python train.py --n_kv_head=12 --positions="rope" --init="normal" --init_std_o=0.0191 --lr_mult_down=3.0 --decay_shape="linear"
Each number is 200 + 30 x the weight over its row's rms, rounded and kept within 0 to 999. Layers, rows and columns count from 0. The size before them is the row's rms in percent of the matrix's.

# layer 4 attention value, 768x768, rms 0.0741, rows 0-50, columns 64-127
102,218,218,223,200,163,194,207,227,177,135,198,173,182,151,203,133,274,224,237,207,210,193,135,258,166,163,192,198,195,224,237,224,218,207,158,216,168,158,205,200,214,173,233,193,149,192,204,208,224,183,164,228,182,146,207,195,221,188,176,165,189,230,241,179
100,180,226,253,215,285,213,244,204,228,198,219,241,207,217,263,155,201,190,249,170,163,265,206,182,183,211,198,229,255,211,178,177,209,256,207,220,164,219,188,198,186,245,246,162,192,173,181,204,180,173,224,185,246,218,197,233,193,174,123,220,172,148,209,200
096,174,219,193,188,173,234,181,205,158,205,169,219,232,233,219,218,246,179,202,168,216,150,203,201,204,192,195,184,189,175,189,220,204,211,188,175,202,225,148,193,184,203,200,165,185,230,156,187,198,204,167,195,235,218,231,237,227,254,240,192,187,173,188,214
097,231,139,212,241,205,139,253,212,169,227,181,143,256,218,197,201,191,213,187,193,238,150,234,233,146,148,192,178,258,170,169,188,238,244,186,183,204,217,273,150,178,199,103,199,230,190,194,148,178,232,217,201,219,175,159,204,187,193,201,200,188,207,203,167
093,239,276,166,229,215,200,193,197,193,152,191,198,178,218,219,195,207,195,226,196,227,246,182,254,173,205,228,187,194,214,179,249,209,284,126,212,160,178,227,208,212,203,221,248,211,157,222,166,240,132,191,226,202,216,221,198,176,130,184,232,199,194,211,149
101,158,210,170,181,183,146,151,234,213,201,145,197,231,188,223,198,173,206,127,165,215,158,217,184,222,202,237,178,205,239,228,226,217,187,247,211,165,170,241,200,190,207,180,203,216,176,202,182,212,178,214,196,195,216,135,225,243,198,172,143,226,188,202,193
098,206,183,226,194,172,178,193,232,222,186,217,228,144,172,179,237,198,209,218,166,189,211,281,226,217,249,136,177,178,196,170,228,178,186,205,228,176,229,205,208,167,217,209,179,178,204,204,181,132,193,233,237,190,181,208,186,154,242,164,172,193,205,196,201
096,237,186,197,184,228,195,225,255,251,182,220,204,208,183,198,187,187,160,263,172,208,184,165,222,181,212,216,188,192,199,183,179,199,245,175,206,186,199,135,210,213,201,193,110,211,203,192,195,172,210,207,232,182,191,222,161,230,155,189,216,222,202,207,165
100,242,249,204,203,193,189,160,160,211,216,256,210,189,199,197,170,236,202,243,193,195,271,186,228,190,145,177,268,232,174,161,201,220,170,190,220,181,185,236,203,184,195,197,239,245,182,186,202,220,198,129,210,202,203,159,160,129,174,161,238,194,160,222,135
094,209,205,154,156,239,189,250,225,244,232,184,220,180,205,220,139,199,176,188,193,191,218,170,197,207,163,221,210,210,181,193,157,250,247,175,230,256,182,230,193,221,150,195,213,203,218,188,162,218,236,244,150,194,254,232,226,227,173,162,177,205,280,217,177
096,211,202,212,217,181,160,154,168,133,201,172,223,194,224,205,175,159,220,135,190,191,154,220,233,180,160,167,145,210,230,137,236,242,212,217,204,167,214,191,209,167,184,197,179,180,177,211,231,191,197,149,229,197,169,182,209,194,216,241,168,246,195,205,149
093,156,136,184,198,212,163,119,232,131,207,187,167,170,179,183,211,208,190,188,185,181,208,189,219,242,183,203,189,198,221,222,210,181,194,135,205,181,194,169,229,233,222,249,153,196,167,249,256,233,187,188,150,223,193,200,222,200,201,231,208,231,228,173,229
098,185,206,172,252,225,223,187,184,230,174,221,256,213,182,176,178,219,175,228,278,223,207,188,226,149,212,194,196,205,185,239,187,190,258,178,136,177,202,171,257,162,141,203,228,188,171,169,214,212,201,180,194,207,206,128,166,190,206,149,227,158,197,223,199
098,238,222,213,178,184,193,229,209,209,192,203,278,242,199,229,177,208,162,169,191,175,148,191,168,151,209,247,190,189,232,205,229,214,221,186,218,171,162,148,189,210,164,168,146,181,235,166,174,231,175,188,192,213,254,198,188,257,240,146,217,200,218,180,253
098,184,196,169,166,194,177,258,235,157,182,219,172,175,181,189,148,230,188,175,177,157,209,179,265,142,193,209,224,203,264,214,182,192,214,206,191,189,180,150,238,175,203,189,172,226,187,201,170,179,219,198,181,205,251,226,219,229,184,167,223,207,187,176,127
098,194,250,195,222,226,160,221,156,186,232,189,231,236,241,185,230,219,225,215,245,181,248,215,191,191,215,214,202,218,194,184,182,161,212,163,239,215,200,225,197,166,199,129,252,170,210,227,225,201,201,196,161,228,177,176,200,225,183,189,206,175,203,201,171
097,230,204,196,167,189,229,173,210,219,182,213,183,199,205,205,239,193,201,217,211,185,227,241,155,173,169,201,205,202,217,175,163,236,241,240,165,223,166,205,255,245,217,222,187,230,159,186,192,188,169,211,204,211,171,201,178,160,191,180,209,201,189,144,126
095,200,167,175,186,142,241,181,233,179,182,183,214,223,255,176,170,153,191,122,175,235,196,199,226,184,197,204,258,213,147,229,237,239,202,199,166,210,179,187,194,189,203,201,168,204,207,175,183,131,250,185,209,214,217,230,202,231,206,199,215,170,231,256,143
100,206,148,185,213,199,256,183,202,224,191,204,224,187,208,187,223,214,188,189,173,166,195,216,226,185,198,211,163,216,272,238,152,229,222,175,228,197,164,200,199,209,225,187,200,220,177,169,261,237,222,166,192,207,215,201,167,213,251,222,229,216,228,156,144
097,148,194,171,242,229,219,201,167,171,162,217,209,215,192,191,210,204,230,231,171,199,259,219,217,189,193,159,195,223,214,217,195,192,228,174,222,197,154,217,202,164,186,167,236,166,222,190,177,174,217,209,165,203,177,213,221,194,246,212,203,254,185,218,141
096,188,222,195,229,223,193,232,207,152,190,195,186,246,139,209,176,240,224,194,187,187,234,216,206,219,153,242,192,202,197,212,191,172,228,180,157,230,254,231,178,227,161,177,254,216,194,187,221,197,223,207,157,241,192,194,225,211,229,212,234,190,244,132,197
094,190,239,246,187,179,199,179,201,138,153,252,206,184,218,251,163,199,198,222,190,206,219,175,174,145,253,130,175,239,254,229,206,192,277,152,238,227,190,224,213,197,210,198,236,176,207,194,192,213,201,150,197,231,198,206,164,200,234,194,200,211,240,207,182
096,213,129,245,125,211,256,226,194,246,229,163,220,180,234,186,240,190,254,208,166,225,185,187,210,177,176,198,182,156,192,253,156,176,182,181,241,251,196,241,234,183,141,212,173,222,248,186,179,218,196,262,184,195,188,158,232,187,203,211,153,222,175,187,304
092,230,179,229,216,252,271,198,208,162,227,219,223,223,165,187,211,178,248,162,223,182,213,175,186,204,182,219,209,235,193,200,195,221,197,132,185,188,205,234,204,198,204,200,204,210,220,141,183,239,199,261,233,160,220,224,195,258,190,217,180,147,168,157,211
099,165,186,181,240,198,188,179,191,195,208,188,214,197,257,166,195,263,215,184,226,183,201,171,183,204,183,206,238,270,149,235,218,233,177,172,159,209,237,243,249,226,156,233,161,222,267,231,182,162,169,208,167,191,224,204,205,170,194,187,169,226,198,177,228
100,199,197,178,213,238,184,119,203,211,194,147,165,237,187,211,218,213,184,157,240,188,222,241,234,166,224,244,190,219,192,192,187,205,192,219,205,192,211,210,197,138,202,227,212,230,214,207,177,203,160,231,230,229,220,172,183,165,173,186,143,276,196,229,190
098,238,214,214,168,192,236,212,123,218,234,211,197,225,181,196,239,232,215,200,241,202,181,162,235,214,147,212,210,184,201,189,225,201,168,197,163,154,282,216,168,204,285,190,192,163,162,184,232,182,219,226,160,194,202,171,194,198,183,206,165,193,188,182,238
092,270,188,188,150,190,178,148,269,195,192,172,182,212,178,261,197,227,227,206,259,170,182,196,254,172,225,191,204,203,219,224,191,180,274,169,247,241,208,181,164,208,217,283,179,217,208,163,217,296,190,167,258,151,256,233,180,177,187,214,153,196,251,199,226
096,179,215,212,219,223,212,166,208,138,178,180,188,218,201,213,212,217,228,179,243,187,166,193,155,200,239,184,191,265,198,168,184,219,246,165,229,210,166,180,223,202,219,208,230,226,230,212,181,177,213,146,179,189,195,195,215,154,189,251,194,236,227,155,256
103,192,191,198,191,199,234,178,212,197,215,225,182,123,211,237,215,260,214,206,187,165,201,248,178,192,257,171,177,212,175,187,229,201,191,194,189,243,160,222,227,193,249,213,179,172,211,226,208,224,142,179,201,192,212,169,204,162,207,171,204,256,246,194,192
096,158,248,194,232,173,205,194,219,210,190,229,206,211,200,220,265,186,195,188,206,203,222,212,197,171,208,181,197,206,188,188,203,168,219,177,219,204,229,141,188,204,210,225,260,189,149,210,194,220,118,228,217,185,218,235,192,179,171,233,209,248,196,172,242
096,211,153,156,192,246,214,210,232,184,203,192,247,200,199,158,239,196,173,181,235,185,199,179,192,128,225,218,183,170,187,184,229,181,187,188,188,159,243,217,236,201,142,227,179,161,266,206,209,165,200,219,192,206,186,223,189,231,237,203,191,202,179,246,216
094,192,224,178,138,176,208,229,167,177,147,226,210,213,227,149,202,250,164,243,190,194,201,184,183,207,180,159,227,215,149,227,204,218,210,152,217,255,178,187,189,240,205,158,224,219,204,230,196,210,227,213,202,179,207,208,154,214,141,220,177,199,176,214,179
093,173,189,196,208,171,202,223,229,156,189,184,184,166,221,140,105,169,203,211,209,159,170,143,212,245,220,188,174,214,167,207,193,255,193,180,174,172,178,213,175,165,164,195,265,198,233,183,140,201,184,187,206,232,208,191,202,147,214,180,190,174,228,218,132
098,157,216,174,233,199,214,256,171,235,213,189,215,172,208,174,156,197,211,180,159,200,224,173,202,227,198,227,226,262,209,175,237,237,195,207,198,233,190,164,210,193,196,180,217,221,201,219,177,219,177,188,209,189,233,194,150,153,202,148,191,177,218,275,173
094,182,168,119,180,221,222,175,164,245,195,238,180,190,222,201,195,195,172,236,184,229,168,159,215,179,200,197,138,189,206,165,218,201,187,172,211,160,223,218,182,231,236,194,198,190,189,187,214,201,199,212,223,181,226,218,274,203,159,189,257,225,195,200,186
096,160,225,278,191,177,206,170,233,213,224,162,191,160,195,281,265,234,182,245,140,161,260,236,178,207,203,172,187,201,196,215,199,212,204,180,268,264,197,193,152,202,190,251,130,217,232,164,194,238,201,170,179,178,268,237,188,157,213,218,210,199,209,202,194
104,219,209,188,205,162,229,240,209,209,222,232,172,202,208,208,207,193,220,180,140,192,233,168,216,242,213,142,207,213,207,220,185,225,178,200,208,189,184,162,203,211,185,208,222,250,234,225,186,184,215,204,225,198,227,232,190,186,165,169,188,204,208,205,211
096,241,240,228,148,202,231,183,186,205,231,253,260,225,238,194,129,223,226,223,200,262,172,170,183,218,253,199,189,153,279,210,200,196,167,177,163,261,160,219,186,193,257,171,205,185,203,198,157,210,174,212,153,219,166,201,258,233,202,175,208,183,193,221,245
099,173,226,183,184,178,209,235,160,170,228,159,179,194,186,170,231,213,160,193,171,155,243,198,224,191,198,217,219,154,194,149,191,175,198,227,226,202,180,194,215,193,164,216,205,215,209,215,144,196,206,185,193,169,201,221,256,162,231,174,186,269,173,179,203
098,222,207,259,260,198,159,228,173,228,216,211,172,277,190,247,196,183,248,223,159,176,230,200,214,200,190,154,188,143,198,199,262,205,219,198,215,176,212,194,218,188,200,256,195,174,167,275,224,187,194,230,212,162,191,162,179,223,145,171,210,241,237,233,189
093,208,208,182,155,219,193,210,246,187,245,179,208,231,141,152,208,265,181,208,231,185,147,181,180,212,157,225,211,154,231,160,189,192,245,125,213,214,204,211,151,195,162,126,198,211,236,183,236,204,206,175,229,242,188,186,204,229,138,197,188,180,253,204,221
093,180,192,185,214,225,200,170,189,220,233,244,269,206,198,192,268,178,152,210,225,192,176,203,211,229,248,200,231,163,253,210,196,163,214,235,182,218,195,131,171,230,223,132,180,163,191,224,213,225,243,222,192,229,238,162,172,218,272,251,179,191,188,196,172
097,184,186,198,169,185,222,220,241,187,249,159,231,185,189,166,234,196,200,206,173,260,199,226,198,201,231,201,188,168,183,166,199,209,166,205,216,192,202,211,190,199,156,151,228,164,287,235,201,206,145,211,174,203,205,191,182,235,207,209,187,199,173,225,187
092,191,188,213,187,197,268,220,154,168,214,158,222,217,187,199,215,218,202,218,158,213,200,202,207,222,223,218,217,253,190,212,214,197,206,124,244,169,149,221,229,219,220,210,184,217,168,194,211,210,210,294,194,186,202,202,179,195,228,221,196,240,178,243,195
095,197,194,165,208,201,197,203,225,186,166,176,182,218,203,145,175,195,183,191,216,180,200,124,154,226,130,228,202,172,189,182,173,142,222,241,171,216,228,167,233,207,205,217,149,225,219,192,216,197,232,176,214,191,200,165,201,174,205,207,158,233,211,193,221
099,164,178,219,194,223,212,162,225,189,181,198,149,213,196,205,196,158,162,202,235,197,194,185,230,156,175,170,246,212,192,205,203,201,165,207,144,253,248,208,177,183,203,270,181,239,231,169,155,190,196,204,147,200,200,179,175,195,244,177,190,228,254,182,221
099,198,201,148,218,201,279,118,203,163,218,165,202,266,287,126,151,180,230,203,207,183,219,152,231,212,171,190,179,176,180,179,200,186,210,208,215,208,162,222,236,181,201,144,220,206,166,205,206,196,187,194,199,228,171,170,237,207,201,231,161,212,190,152,150
098,218,166,273,214,223,165,251,167,216,213,186,179,229,184,215,167,186,174,210,217,170,171,160,205,250,169,199,158,190,150,200,190,266,167,162,163,206,161,226,227,198,188,171,203,188,235,233,168,240,193,184,192,220,230,203,142,206,182,176,166,151,263,232,201
094,181,219,180,189,239,183,168,219,189,164,172,204,184,165,242,202,186,199,150,178,190,183,237,188,135,189,189,168,237,200,205,198,210,190,219,197,161,185,192,203,198,211,156,194,139,199,202,183,235,200,201,246,180,199,204,232,247,197,252,222,224,247,253,178
093,229,143,213,241,196,213,207,208,181,177,241,239,199,262,230,210,215,206,136,197,246,201,214,180,167,164,183,223,237,233,208,89,214,212,165,177,234,134,221,225,212,225,207,135,240,202,187,216,198,155,163,212,231,161,211,190,244,197,150,204,225,225,177,248